config.yaml
n_layer: 8
d_mlp: 1024
rope_base: 866.0
attn_scale: 0.0963
init_std_down: 0.00343
beta1: 0.9
weight_decay: 0.64
warmup_steps: 535
schedule: "wsd"
Each number is 128 + 32 x the weight over the matrix's rms, rounded and kept within 0 to 255. Layers, rows and columns count from 0. Numbers have three digits each.

# down: layer 3 MLP down (transposed), 1024x256, rms 0.0214, rows 873-1023, columns 160-191
# up: layer 3 MLP up, 1024x256, rms 0.0259, rows 874-1023, columns 160-191
down873:151125133127077102138144128068148091063152114124139127203164148140097121115149186068115101135094
up874:114157115135097177195136193135178111183140115108093071162073161126112071109111130106143139086137
down874:117126137116129151097153128153146190182145151058124096129141161102193153096072194123123111069118
up875:083120092093136113128087083098103118116101121168165091192193142140136093092185114057108141162131
down875:118120106092039140102167149113195132150158112152161054115116145168111122155143079145120126141140
up876:086128104118157179145164139149107169114103132120113111103138134135112117117170113114126150166106
down876:106139120146145124131133100108105105156126092134134149080071096147109171123161171117177169044124
up877:146139168123120132100132146110178121154118090105081133163127142132129055117147188140150183103125
down877:151123150121123127170099162110112106137114145104106178087129150122095149127118149152142099126155
up878:101082213096091147172147121118078134115105076092137111117128159084149117103127095174136113066145
down878:142145093196126100151160160155172164137142124112132152162114081119118156113155117118166125145164
up879:132095141142141125173113127120087179124109150115122085157117143139149127107141117077081129160123
down879:106192150091142087204139150119156179152140161145143141167097122056079135157147133140177157107144
up880:082138147160122152146098119122044124126093145147142133121175152115068184158149081159000197100113
down880:155100132202166123146081157137110120164121125157123138082077148107130160121156069175112139094104
up881:117144109112085107186148101196134063073132083070092128116162108065082105139181127153087206113126
down881:164137100137134156072114151166122166112218140139142070137148182175159087142123115073153155155067
up882:121165102150114175199076078107125099071111122161104081100128127132147166140142145120129118110078
down882:153163112222173158108158087171147135089129170137161183091137160136111085143144126158121151095141
up883:092114159168098137128145069091073147134109110109078141100161128131129163117157130159060118083107
down883:096166192154137148119160158140121110094107068122060132193073063137070157094178158139164068177145
up884:109121092191113131178130167140094138084137118137126045140088134134154143087161152067110119206114
down884:124143131075116106143122084153130125159057044094075128132169097097165121132103146133077104114146
up885:147145129139154110131110069166132136096132173088030102176152158128087081175146126068127164089124
down885:186082124091139159076135108127113102071127145159117109120113097158158136149169090117110100131127
up886:125159226068173137169080173113119076096115148108172113171131139131170121136117088084113099114154
down886:164136158123148137104148113130110107128136124089104171143132135150102153105143107119166102151101
up887:101126132144103079165169138111141065089139143115114117149227139081097194144125156148113092159190
down887:142152119179175143140144139106157184107136154123201113110125092149143037102152118084110125168092
up888:095132130096117170083153151138202124086089085164131141100122182208133146104136082085136183116184
down888:114115131137160126142187158097101105070140099099101129108115143103154088149159145148154138122106
up889:143194113104152155159190084147111088129116129096078103135124163200138119117128147136145130164159
down889:178140116148142117096067132148111119104132170138117077146079079094112111164177110156128188150082
up890:146102117143173118146112116165187176138144142093081107102137204106177157089197125140095140152133
down890:163106132066121082141100162132149108136126191160133110171141107074169185164136144206142090180088
up891:121121132180167183156135119187145143085133160103078118186179120168167144198120128127155130152090
down891:161161123115143146140079087110118155166132099113122158161135090087167154114119099123086122137123
up892:134144151115184139148116165155130139162130181118132143219181083172080114110131118116084127132135
down892:178115123125112136134142148112120089133122099156096153063145068138144145157122114111121168095118
up893:102055154185122163066147078134133208160150153177141095059087170093106136152131035117151193163186
down893:122132107147214123134149095072120187113179177081145110162093087154157132084100147099143100121091
up894:134083135139070171188151121139121153110129082024144090190092121175172070131163117072164104141084
down894:097121090062165102161119109071125091193108111174139131159105137089132133144174172113122144136116
up895:124109127164101167137135157106169144105133125041121141089186118131096146133131105184120109094121
down895:162160176148087153111160079124076150131177128130115116190146133133121117108107144120103138225098
up896:136075119151166093083116115114109123171152105144067114095100086117112123145137103116074112186131
down896:140150141074176117184069125117092083124109165145133193131140142111138125154182080098131108065138
up897:110117143120140116118112061124127092097118145118101104129187153131182073127150141108065126150169
down897:118147150158104133114136091132103149130091142148141130091109150143103134121109150100121119094115
up898:152142096154062167148158100068093140158168158141095128159082107116132084178070152152136099078104
down898:148134230183140143114147131116112048080186093080112052193150077202058125099138171103098072099125
up899:124108127092093130150136146078073083122100088151135146136083120109099136184127133147156161056142
down899:067138131118184096152150121185127133170060083203137134101124110100060184129110183084130134035138
up900:134160154170150109108148135144111036103133151161138129125174137185170128076093111164108111126140
down900:186145117124053120141153126126091172143105147133156146118135115136129086137126157147145087164095
up901:153149157110134100108095116123066039118112158098143128199104138120156080075115130098113134152129
down901:121080094198135141127125111118128133051158115078178065196130154178201123125038141134135120139146
up902:130156097133073151131144120152126082155140141131090137124118155123159131098151117062139158105137
down902:141130127177162158097115146089132120122185130102121091189118116138128057178123126152090096164124
up903:155155187120098118147102165121157127115140149079143128156078128163134118116124144139162138136167
down903:102121095168137141084143170138130121110140147145152146145139134139135134187141080087123068117089
up904:116152134140112061143074190156105129138162136134166103126115138118085104117135122112144157119048
down904:138132122087222129141118108153124125122094137186133191091126130146173109108059077135122124104150
up905:106082158092090152174105161159125138100093105123205122082196144086075068185104149097171113105112
down905:212144127211099101163159088152075116100125127142160205157084148128131141112073144141076117128112
up906:094127166078138143121105128171092141114132093123126083207149205176113162089130150171132113106099
down906:103117069104161142122120143102170131146144069164106113092081095081088191146103075151074139163156
up907:130078114167094163121090122122162146092099128059128120111112094096130138066084133164130090124073
down907:105142094090105082187076125135084136087093122127129095095128177143143067151058091156092092129084
up908:136132150103144093140194107096201091119150137164071126125049081153130137107145080093116159111151
down908:172073088137137150123098158096071159135146179098187119089161180141166092178130103088125141081073
up909:099118137086132151113136134145135080156177175112122111139141139162096154054103134072145138133114
down909:163162118140153174117053102151166154073116044145136127084147086095122152122160108107149110152161
up910:155152154128087095229155126083123116147104127125089137082140111141171130169141089113168207153153
down910:133108143129132112107151144142160149152111168145149122104114140127130140140143093106127104085166
up911:086118146079104147139169203142125006081110142068135126145128190047136074165176140148151182143166
down911:138069096109139153176125130075128162192128169098147120120140140140122096038090151119101180120140
up912:106185118120130121162139071133076102137099105135053118102113187084191136151155172130147116108120
down912:129101158142063149086128150130150126174119135146214125098109101108087113127070154145128163103168
up913:131146169077121130162109096115172132127107093091085155180141116120165110116154132114101110159201
down913:134114091151144145090076104144159159158143128152087061090148098124073179088148123105140166096100
up914:113075149080098125160108148169053092132024106127098122149092109155153120096174126168131172134154
down914:096135150120119070090184170155176107126134139161158183183139051160054195140152158160117083101140
up915:091118109172102140204149132165088128083079164106103095094149159132152159105201083112112149164053
down915:156090101100130114093054143167150129167119037179113144172179130168096113186153125165129147148144
up916:104115170054160161108076157144143127134128100119165106099123149151183148158082168096104178074142
down916:180112150149130143143142186144140118145143164083126161127139130090142114089073122131123090197146
up917:160121135110181111170103129152123123177114154132138132128187202104171107180161068151128105069126
down917:149155162160107064135115156106082131088180071124088162111109126215109155120087172149134124198129
up918:080115147123168136136176113122074151113162170094091100186154116151127141083086177149160141104168
down918:128100127137138148121122193093128120145118085152149144087112068142129112179169126133149117106115
up919:141087084179150167119123102134156138117171115103097092100088174167123053117128109158117158068179
down919:083126145138129108135127090192107124122158140147129109126144168097130160114139072130125127180116
up920:129187068120118118114161189135084147106072117146082120122080121111141117144132099070127153136116
down920:132100108181118141188138089157107128124133176134136154151121133108059101091142200106194166130125
up921:088145089127125166125157102149149121113114155119164114098187137118090076145146137174114133157104
down921:104134166115108092137120098099109113134126101097122168125112131100130155103146153148114136150188
up922:139118092157102113161117060172118083112121143082146117125161121107126151079145156090131130139086
down922:117104165126138104173109128045133140153113132135091147149147088155163114115125152155108159126137
up923:059156119084072108170143165111148027117137130083101140098135115143155143115107122133167128131116
down923:141112121094139148084086139101083122112133137108130080166139089149125105114086132155208143179132
up924:097163132133096080220141104175117088099114125140095124174116115142155178103081174127123122185160
down924:125133160128152132121125123124118203170194183145137123132084096137061124081107140131094169121102
up925:119145141085125135133070114127085108123129187091117126107134099066138123103133151164127135112180
down925:155126132085149115176117127079124120131148114073078159104088091126145138069101139163134076151122
up926:138126163122185115123115132109178143146083173174128159110129136173137169148094111171116136069141
down926:152117143150107132185102094111135117163153107094137122120173150158084133116103145078195122102131
up927:135145244147161142143149142126078123084198127158121139146130105129157053129151114199125124146188
down927:127086022093148155138179141131116100094108124111096104126096185127097131132100149124094136107065
up928:129091099147054129112159123179163111041056158122138135075117124203098114094109095188159096120113
down928:110126135109146088151132117093177092140111087089039100113163095092161057136110157196130061178154
up929:109126162099140082127084160122166105132122137110113148170127141133151106114163168178122152078135
down929:154124163146124109176167149161123151123138146205092127104162119113118139159088107098111086181111
up930:100111152103137115163149106164133172130085133166135131122160165112129134151162089091076127119121
down930:204132142186142152163125133113123131097111189168089137111123136100122135086123108130095118144125
up931:096177145092085145157132127110154125152123116082125128145119108152099117113079136120146139152197
down931:132129120148184158080154151168105110096088130148159121114155183133149136137186121083100106100104
up932:130129089170131153152196135110165101126137113125146112113112094123111171131156168111158094166182
down932:148160141162132131074098079063106142119102163142093102170137149067113109174077092105132103106151
up933:170136146134176154114109074206114116097089106105118119110104155113160170116095127079130139158106
down933:100191141122100186110094171112113159069108113195085144079120123093137121111098122124133149035152
up934:110155116073156148098103160111146119108144121108023097143145162107167130122195126095150108170169
down934:124136172195124132105131143140112113078116072098167142089133111104133135128179113178173147093131
up935:117122109118119156164173115144155161168066155055098142156124159175170150132112176114132199176123
down935:183152202125124136141115101117139123142109096146121134145061103154082086108060128116049105092211
up936:119104071127041133122131125097070098086086122107123128136176109131210116115089037172136106140170
down936:130110122134144090129117091199204154188150140104104111102085113114138113073122161137152139149144
up937:153125128122180083115095092160035114111108184133114110119092122132064081075133143146104134137108
down937:145198107142151131216119134156196125111098107175162135034136152108157157145102114089130138107074
up938:134143123163106173088116139120110133135174068119109111140091144149127161147129160097145094147170
down938:124136127125121163162137110089090115180122148165173102089131197082120143151146145161105165126106
up939:143092141100059154175133139129152133164117135078087114115130189146225091154113087120177147119192
down939:161156126133144196179098080096130138113144094091136114047187146070119152095108101160045106113118
up940:082129158163094171162174162166146128116158109126115111102096155116106129138129154096115125122057
down940:149127125144172113166148102116093096201099153100158152135139142108145201119151104183186089078145
up941:114086094097070189150074094153101121151099106190075146089110119121123164230190166165150163066174
down941:062146125059132158073128041133145118081172082101126128166128095160094144099130214162135090148085
up942:034133156109173182122077091133162087142134188081077094151146164116124134130114092083085096179144
down942:158085085113078158094082138113138115094121133142088180165114127143100065101137194128134208113110
up943:123138076179106182133078138125096136137125129107062142129151140057088108132172097137137102190169
down943:146097134135119112160066148149104111076160182065175097089084133183134138097087128165112184144137
up944:119178138137132156148071182189111153113145135118152105074095139168148084137116139126090116095148
down944:181147122189109077200141120073142145119204140088143109142145169163090053083101115108116078108097
up945:152005183134121126101113142089176177111177153153135117147103146153105133127158094142134192104156
down945:061187114078147126144154143104139101170107128194156138147156160053116166207092139108160121074103
up946:081109160085168126123129090182106139142132176133114134042113156139107073103063130165093162069144
down946:174124074147128103117128057120120122142125109123144106216209151112168133149148125124122099128183
up947:132139121128071130125096148146172110150128152126109151114067105101169173150135142117118093170169
down947:093139112136124145133167075105109133152123121111139123083161112138137068092142087160139116113133
up948:071079174122150113142115139125108134109091140109051112197138168175132069144139118066084093164153
down948:095123159074128125082128066159145093092056067147106108079153069150140130078203183080160049158125
up949:129128100134128113119170130149152103123140140177151144108101092142092147136115116164131123135168
down949:109137170131119125150106106112089148126097132104102097143138168128162109124136113103113133113091
up950:112159128110180129091052143232095113132113065131143129122157117141119147073115159121152105125127
down950:078161139102158141119151082157149109117134109123110168092129110074109148166142167126055146146109
up951:060097088130123137127153127153187086149108162090123133129125104119179131092148127137094145137106
down951:103081136108153085181091097136121173179103136107134118090082161160130156103111168163089122131128
up952:179146114139143117170115164112154086136093150121126101127127140114102121063150134092151096122155
down952:136123085115159083089120144151133189093116079187095111156108100143159144117132130084112116138091
up953:128130088125117147176142185119144122115140167089078134121187127162103096168139027073106080124177
down953:101133132065110154151117131133107125146148121140146074131123112084158133149157186110170164136110
up954:116183197123163109086062117160062102168158125148096100107115121108136055079129170123149165152129
down954:180182140161122108110164135109135126109161145146118106186115162147122128080138201129121087164120
up955:093133144131162107098175107121188153070025163136126145105157191123109137067159130117100186134113
down955:202119129093112097181093137123068105141195162083141109130154083178077178123156098097173133130124
up956:137142132159153093125135060157075112092130121154124121195060182156148117156121101128127119073134
down956:148123136109171088111133166127158102130144102072168131163126050163104107078158129174078135182089
up957:154123099158144124110101155130134143124112130111128109149170154104108163133099115104125163101152
down957:100159158094103137120098103089121120103113125143112118101110110195120117127133136144175094140094
up958:113153109098148144123110144147081111112143143100132118165115124147149067148117073130086115091130
down958:132092093128107170126175142207140147150126118104157117158116117120139156107099147110182131097139
up959:157148179130124091105124148137084142100093107104168109138133080141101060149133159172087128103126
down959:072128095170093160098141102178128134108089136124143150089087165116106174123128147098125114085137
up960:158056195069135155118141073155189103049150154132136088175200132127174155057094150118048169169181
down960:149146153109168112125109138137087116130200127107180126141114150150079164156106136070086115139115
up961:118093098133120138116155150146137095161134118144055133144140131107125145106116125114065089120125
down961:144155162162112105151070161139184162106165153116153111132143107152115190149121140099118142158132
up962:129131088119133111117098180109134135118132104123165099094112105091143138181098138076051123150105
down962:123099137102139162145125126181108157137080135141116183109155100109131122148175102130136136136112
up963:182085170086100089115088127092116144112116113112121096148101139145098149123092136102137148167145
down963:138179119184110124080158134197121103075114107185113167127111102126083155133092153138086159109121
up964:105081192029151164162113087094133147130091131140110121128173129097161160151162137149112158104103
down964:175122104185123062140099167179078160124121124056154134163152112197102148073131164124146153126095
up965:103104131125078138137119138105146147153118114071095116144210122130148125139116132164155131125160
down965:138141140156104175130154093086099052118064100091121149106114162157142091107126089098082090098120
up966:097197201089180111106119144152094119123081108100149064132137123102119122181121143113103091144144
down966:106117111121101119154125093115142127130178168130130095135103152088197043118168096151151130168054
up967:112105137079077130155126160084209110128162112150110161132126130146150086118085117069127185132084
down967:130123108116173090085156043127099127103087107113098157114176161119138126073200116153162071093171
up968:143151151152122107121133121139124121086042087149143011089131105101139129150159115175158169137142
down968:084092105105036141186154170063163125199165171141126126175121150111092122094091107091113150149107
up969:102175159057152123158101134121126137129121159174124133181133156096147152125117157127143125150172
down969:191114129192103117096155137118145097130144127115134147089092129160132126100124092102132143150115
up970:153180155125137113088155074149152088104082129139110071150174108127152098140182101148106111131055
down970:090089104084117102149129145168157162115132158154164190132141131153124133117110144177117140115131
up971:133146149124170132218125180119163113093099127070138098152147148098129144168113122119047125114127
down971:055111149164127118134094109143127116113156088190172152100153115085104121163144086067154122116071
up972:074116144103134093175081053148122140126108108131109107157142125125169119111135110170086159161163
down972:102145115170112128132115128113134150106140131132101094133115148177122070062127103139093134130115
up973:154168180115066088150132124120091157153105083132136117147160115110106166124132083142152123164136
down973:110142081086156159126137132119132151110146136151132157030116110151152105084142111133081115125087
up974:131121142095114100132142168134092098161136148120061093037159063097164160117178063137136140152096
down974:118152125081109166139141104130179125118121125111157126110079173129041119090163149116126093121168
up975:160075124040108160118101157165115174127151184129090133120124158079123114151103133148177170065137
down975:086184127147106129169117137128095112131183104161100120181117118110127168101136097172124191168104
up976:120099138125097101112063121133096163077117096155127127093099140143126092110066098126139058115171
down976:120123154140133081100147122155114176137135101139105116148210142160126058122194132178083136187126
up977:074082084161139117097113077147097120125143128068137047111136203100131155152134095080167096150087
down977:149039154079135109121071138188102138100186169159129171172170108174228184170132150135083099134123
up978:133148158094167112117111083111162119156103132070108110131135159128210084139117101149108153079183
down978:111142157163108130078126119163101118098143124153099148143135091169085137127145157153195113118123
up979:104163133133118092111109049132140148096143106137094125107165122103145107115124146146167175110172
down979:129099136152161147107173108098152174081171200121178169123105155167134099133149146100158088157136
up980:132124090142055148152148154162125138162140089100120136150116134112167144103141116119114200073101
down980:115140178086132148113119192110096097141164122085135086176127126174174163132090088158116089218098
up981:113173138137122131096073169238076085122105134090152099098188118136123115087093116149143149155094
down981:160141109073174193097107072102132164145152118147095050169164162141191164093190164122156160095077
up982:122154118175100130133068132162161167142141121115153098051120156093154149151115074085142203141122
down982:183061126129109149164125169140136168167151151077128098201108142159105138101109099160149122114118
up983:137124129127080094188190144159182100115162081101124110135161135116143113159128123105164118105169
down983:095169198162137155118125098064207116127063132117146109115121164128098150135136110112078133110122
up984:150054099211152070164111072126094156074137142091140108118144137136115125135164115066206088121169
down984:149179174150117164112180154138097140139083171146119215139161182090167123143106131150112133136082
up985:144104120159127111107133137124143128145151134121116118113147113130141119128091099114127119157137
down985:110115160143128132156120132179137122110100140140132124114124123147120130121139131148118165099109
up986:144175104090160103063126070175126091087162132185116158181131134130166100148170134134113109128121
down986:117121059150133171173133142082078097209185154126111123141112172134080176077116140128143161182095
up987:130141132107120117096146109110089056100115123082105122160084088141162116139191135158107144140095
down987:085116087131128147154100165179093148180110151155154196067092165138151119095060139114138175122099
up988:108087117172096167198161075131118091054166128111130133124199139129157098183133089166121091175217
down988:127173195030173084143125200205124147170153147187144171094080157160155149091146122109130134049114
up989:112111173136143153146101120111108139115113139135127139095139096113136137134150132182142166153119
down989:137185113141084144122161123195090106178136098118204115099105122126147131122092126064134120188094
up990:107076106178147141132124102157129130141082131133102142175130133127089183068176100135103165157112
down990:088109148136129165079098095123078082114087064166069090041125081126115147199138088086112115121158
up991:071141160147068187122160118107158072113044109129091107090179144176146157109166066108147132094158
down991:155130127126169069100123130181086209160193120147179163149084108060114106132091182118084139154088
up992:131139133145077152157109148205114131130062100146110124074151196148093046113145140100058136151144
down992:156123161138147157101154151094146134145150157144119124136105089130109157163114150151153142155127
up993:154126135094186158138090149206144149161096101163128128103133118157123116191124161155100183123175
down993:102121130142098119105182088058070128142137117110172127166182165131176135105132079090116108126075
up994:115065103105132168164159168083153111104097175089107121087140157137153099156126098181140169114125
down994:087109094163121089170156119112086172080145157188104202127131118127075174153073077058143099131149
up995:090163188136115104109115149169107159107171186130151146104124159154175107130102125149087136123127
down995:124130153134082062184116159119197176111152160113159184133108136086166173113138130159176146130179
up996:112110167133110149145130159117186117085093140081138119113151116100144078140172151054022169097112
down996:149104157114174109119179123087129092092140158099125182146112110094183162133157116100143149115136
up997:117177097086121112144112113167132169149136147166141158114093123137122105128075107160176108158146
down997:139086106158127132101169126092083138114101138098096089096150145097156081138167119117059115146117
up998:127119119129122177166085144131163131129155131123167124157122086140133105093149083162129107102125
down998:124167110106163128117100104101063114140085114124105133142144108129100130134132115116127202121109
up999:158143132111103124162067102153114115141113161139097154134112161141178153153113102121138097154153
down999:115135132182162108119062155136171123112119146121191093107111085081088146105106121133145123079176
up1000:123048113170142165157141092130136079128118153162130131054125135106087107126110147091112141151082
down1000:134122163129073080145134103139168126113100109129099108125155158118157114088160094121127107080111
up1001:102174115146144195137169102109072082162119180126106110081150170177143136134168114126131146128185
down1001:092105184102129090107060188162211152092158095116173162191193107143138181172073128106162135156130
up1002:110125123149135180129112118145140133153068165129097120081115117135142144116114095088096103113119
down1002:098165158122123111106106074110122175135150104100135130174142138117101076131094105093117166103128
up1003:148139148108102167131154136173095141126100177160069149067129175095152156098121086091091110111132
down1003:191140096086165190037199169150162091082123097127140126134087141169107088130152114102122117115065
up1004:137147112104088154209118188125108158153084144108138148176122181092147074122160077127119137092163
down1004:138121128171104082114140132154089133110186120129137133093138151181126143109081118079113154128115
up1005:136111134178077079138105150159142097109122149162122134179171148173136140073122130126104160143130
down1005:172133151113158129132156117120078058169132150125148113052096197076162115137122153124130042110142
up1006:122087151185146089075181152133103072150184120127076095118136160123236139131184149095166226172149
down1006:130110090037138110141103060159183119154103118152078160073178129156077089115081128088037094113111
up1007:109103108169124205122158142166160100091051150114187111125120125131154167110093142098170097147120
down1007:094169180116103092123154097165126110117123076115131154101159181115088169160107127120103065132116
up1008:127136111114087171172129082188045100124130147135104118151131083117119175066060052116117127129119
down1008:155092116157139095175101121152116123196145139106080138170136165148179104097091140227080099102107
up1009:130145121129129195141121123130144101117061088125107134119135137091107135116106152115176152094148
down1009:100143151127100148176100144146126153125125190175158114141155137107145157169093140098127114139141
up1010:113103116131120118109123173093131091125187155082130116186191186141132114091096095102117156142078
down1010:142141153134105151113160101133142164121113101174114133109129117085107170099140157144132128046150
up1011:129093160099101132135127185119101149145115125206160123158152113102162157197124124125166144179103
down1011:094183123112155101111155113158079123154058099123131127106123160138097166137090070169139129143048
up1012:114110161137118195193141208144139098131163102174131141083078125112110101113089104141133089110129
down1012:146107127169181127091194032134137146127092163063183105179134102094122126138199131156157176123081
up1013:138148194130155149113141094155120131118144085132174109123095111169123094096153155126166155113107
down1013:108154127085132061173157102092088151132123132126112151133112095113098134084169138123042125157165
up1014:129148091129099139118088111163146157158119108136119111083169125085150208156115103096126174131135
down1014:129140159154118115154145150115046095085092173171122136106125112169139082120116130175112142125154
up1015:153056145174108104159115179079116134150136155092097111110142136125129186101141123114165078150079
down1015:133157119105191151153192101102150147138114183139152154118068141116107161119181107123124146103143
up1016:171135143133090216156150119160164127100086175085103103125094175093088155087135103148119158152200
down1016:161133137187140101075145152103136148081089187127127202129155128173167142167157169165190100100147
up1017:115131158150197128132121154145144108124115111094144106166153129156058123125112050165115114124165
down1017:119168123142097152136083142132149138143140110154098115089096148119117123136106162165145145160139
up1018:078154147124125155155168164102190118140155089146102108132149122114136059209089121107103070081172
down1018:152130149135145148078119126165191102156095137127128108180186140144128148108120158149186141137117
up1019:138151140142073136112148126084172135105144109066002144180123134063153069151080169123044150120118
down1019:164069121138133170147090116192094130107060076129132166160093096152079206085083092092183157122120
up1020:135185165135134120146103106133168067124137123118111131150080134069093082067122181199065100109174
down1020:193133149129141106120037206128140042180118139090113133105134180113157143192204140118144150077153
up1021:125185130149168089146156106154148098097117165087127115122180089124134138150130185183135126177133
down1021:088074115144177198149110110094119155155088152196126092121098064162103117095134116116151171153085
up1022:147116119133140126095118111176178149166064135143087135075105153153096172146118141093071151102091
down1022:144166117074141138157093138101135117098127131088112121129166126106124119090128158168127106129174
up1023:129114177139115150140106180109145104126147142124142115083135164147124089127051148155163174156145
down1023:148097131159117107108133114177116128117111094112123124126095148066182126096189145124138087158137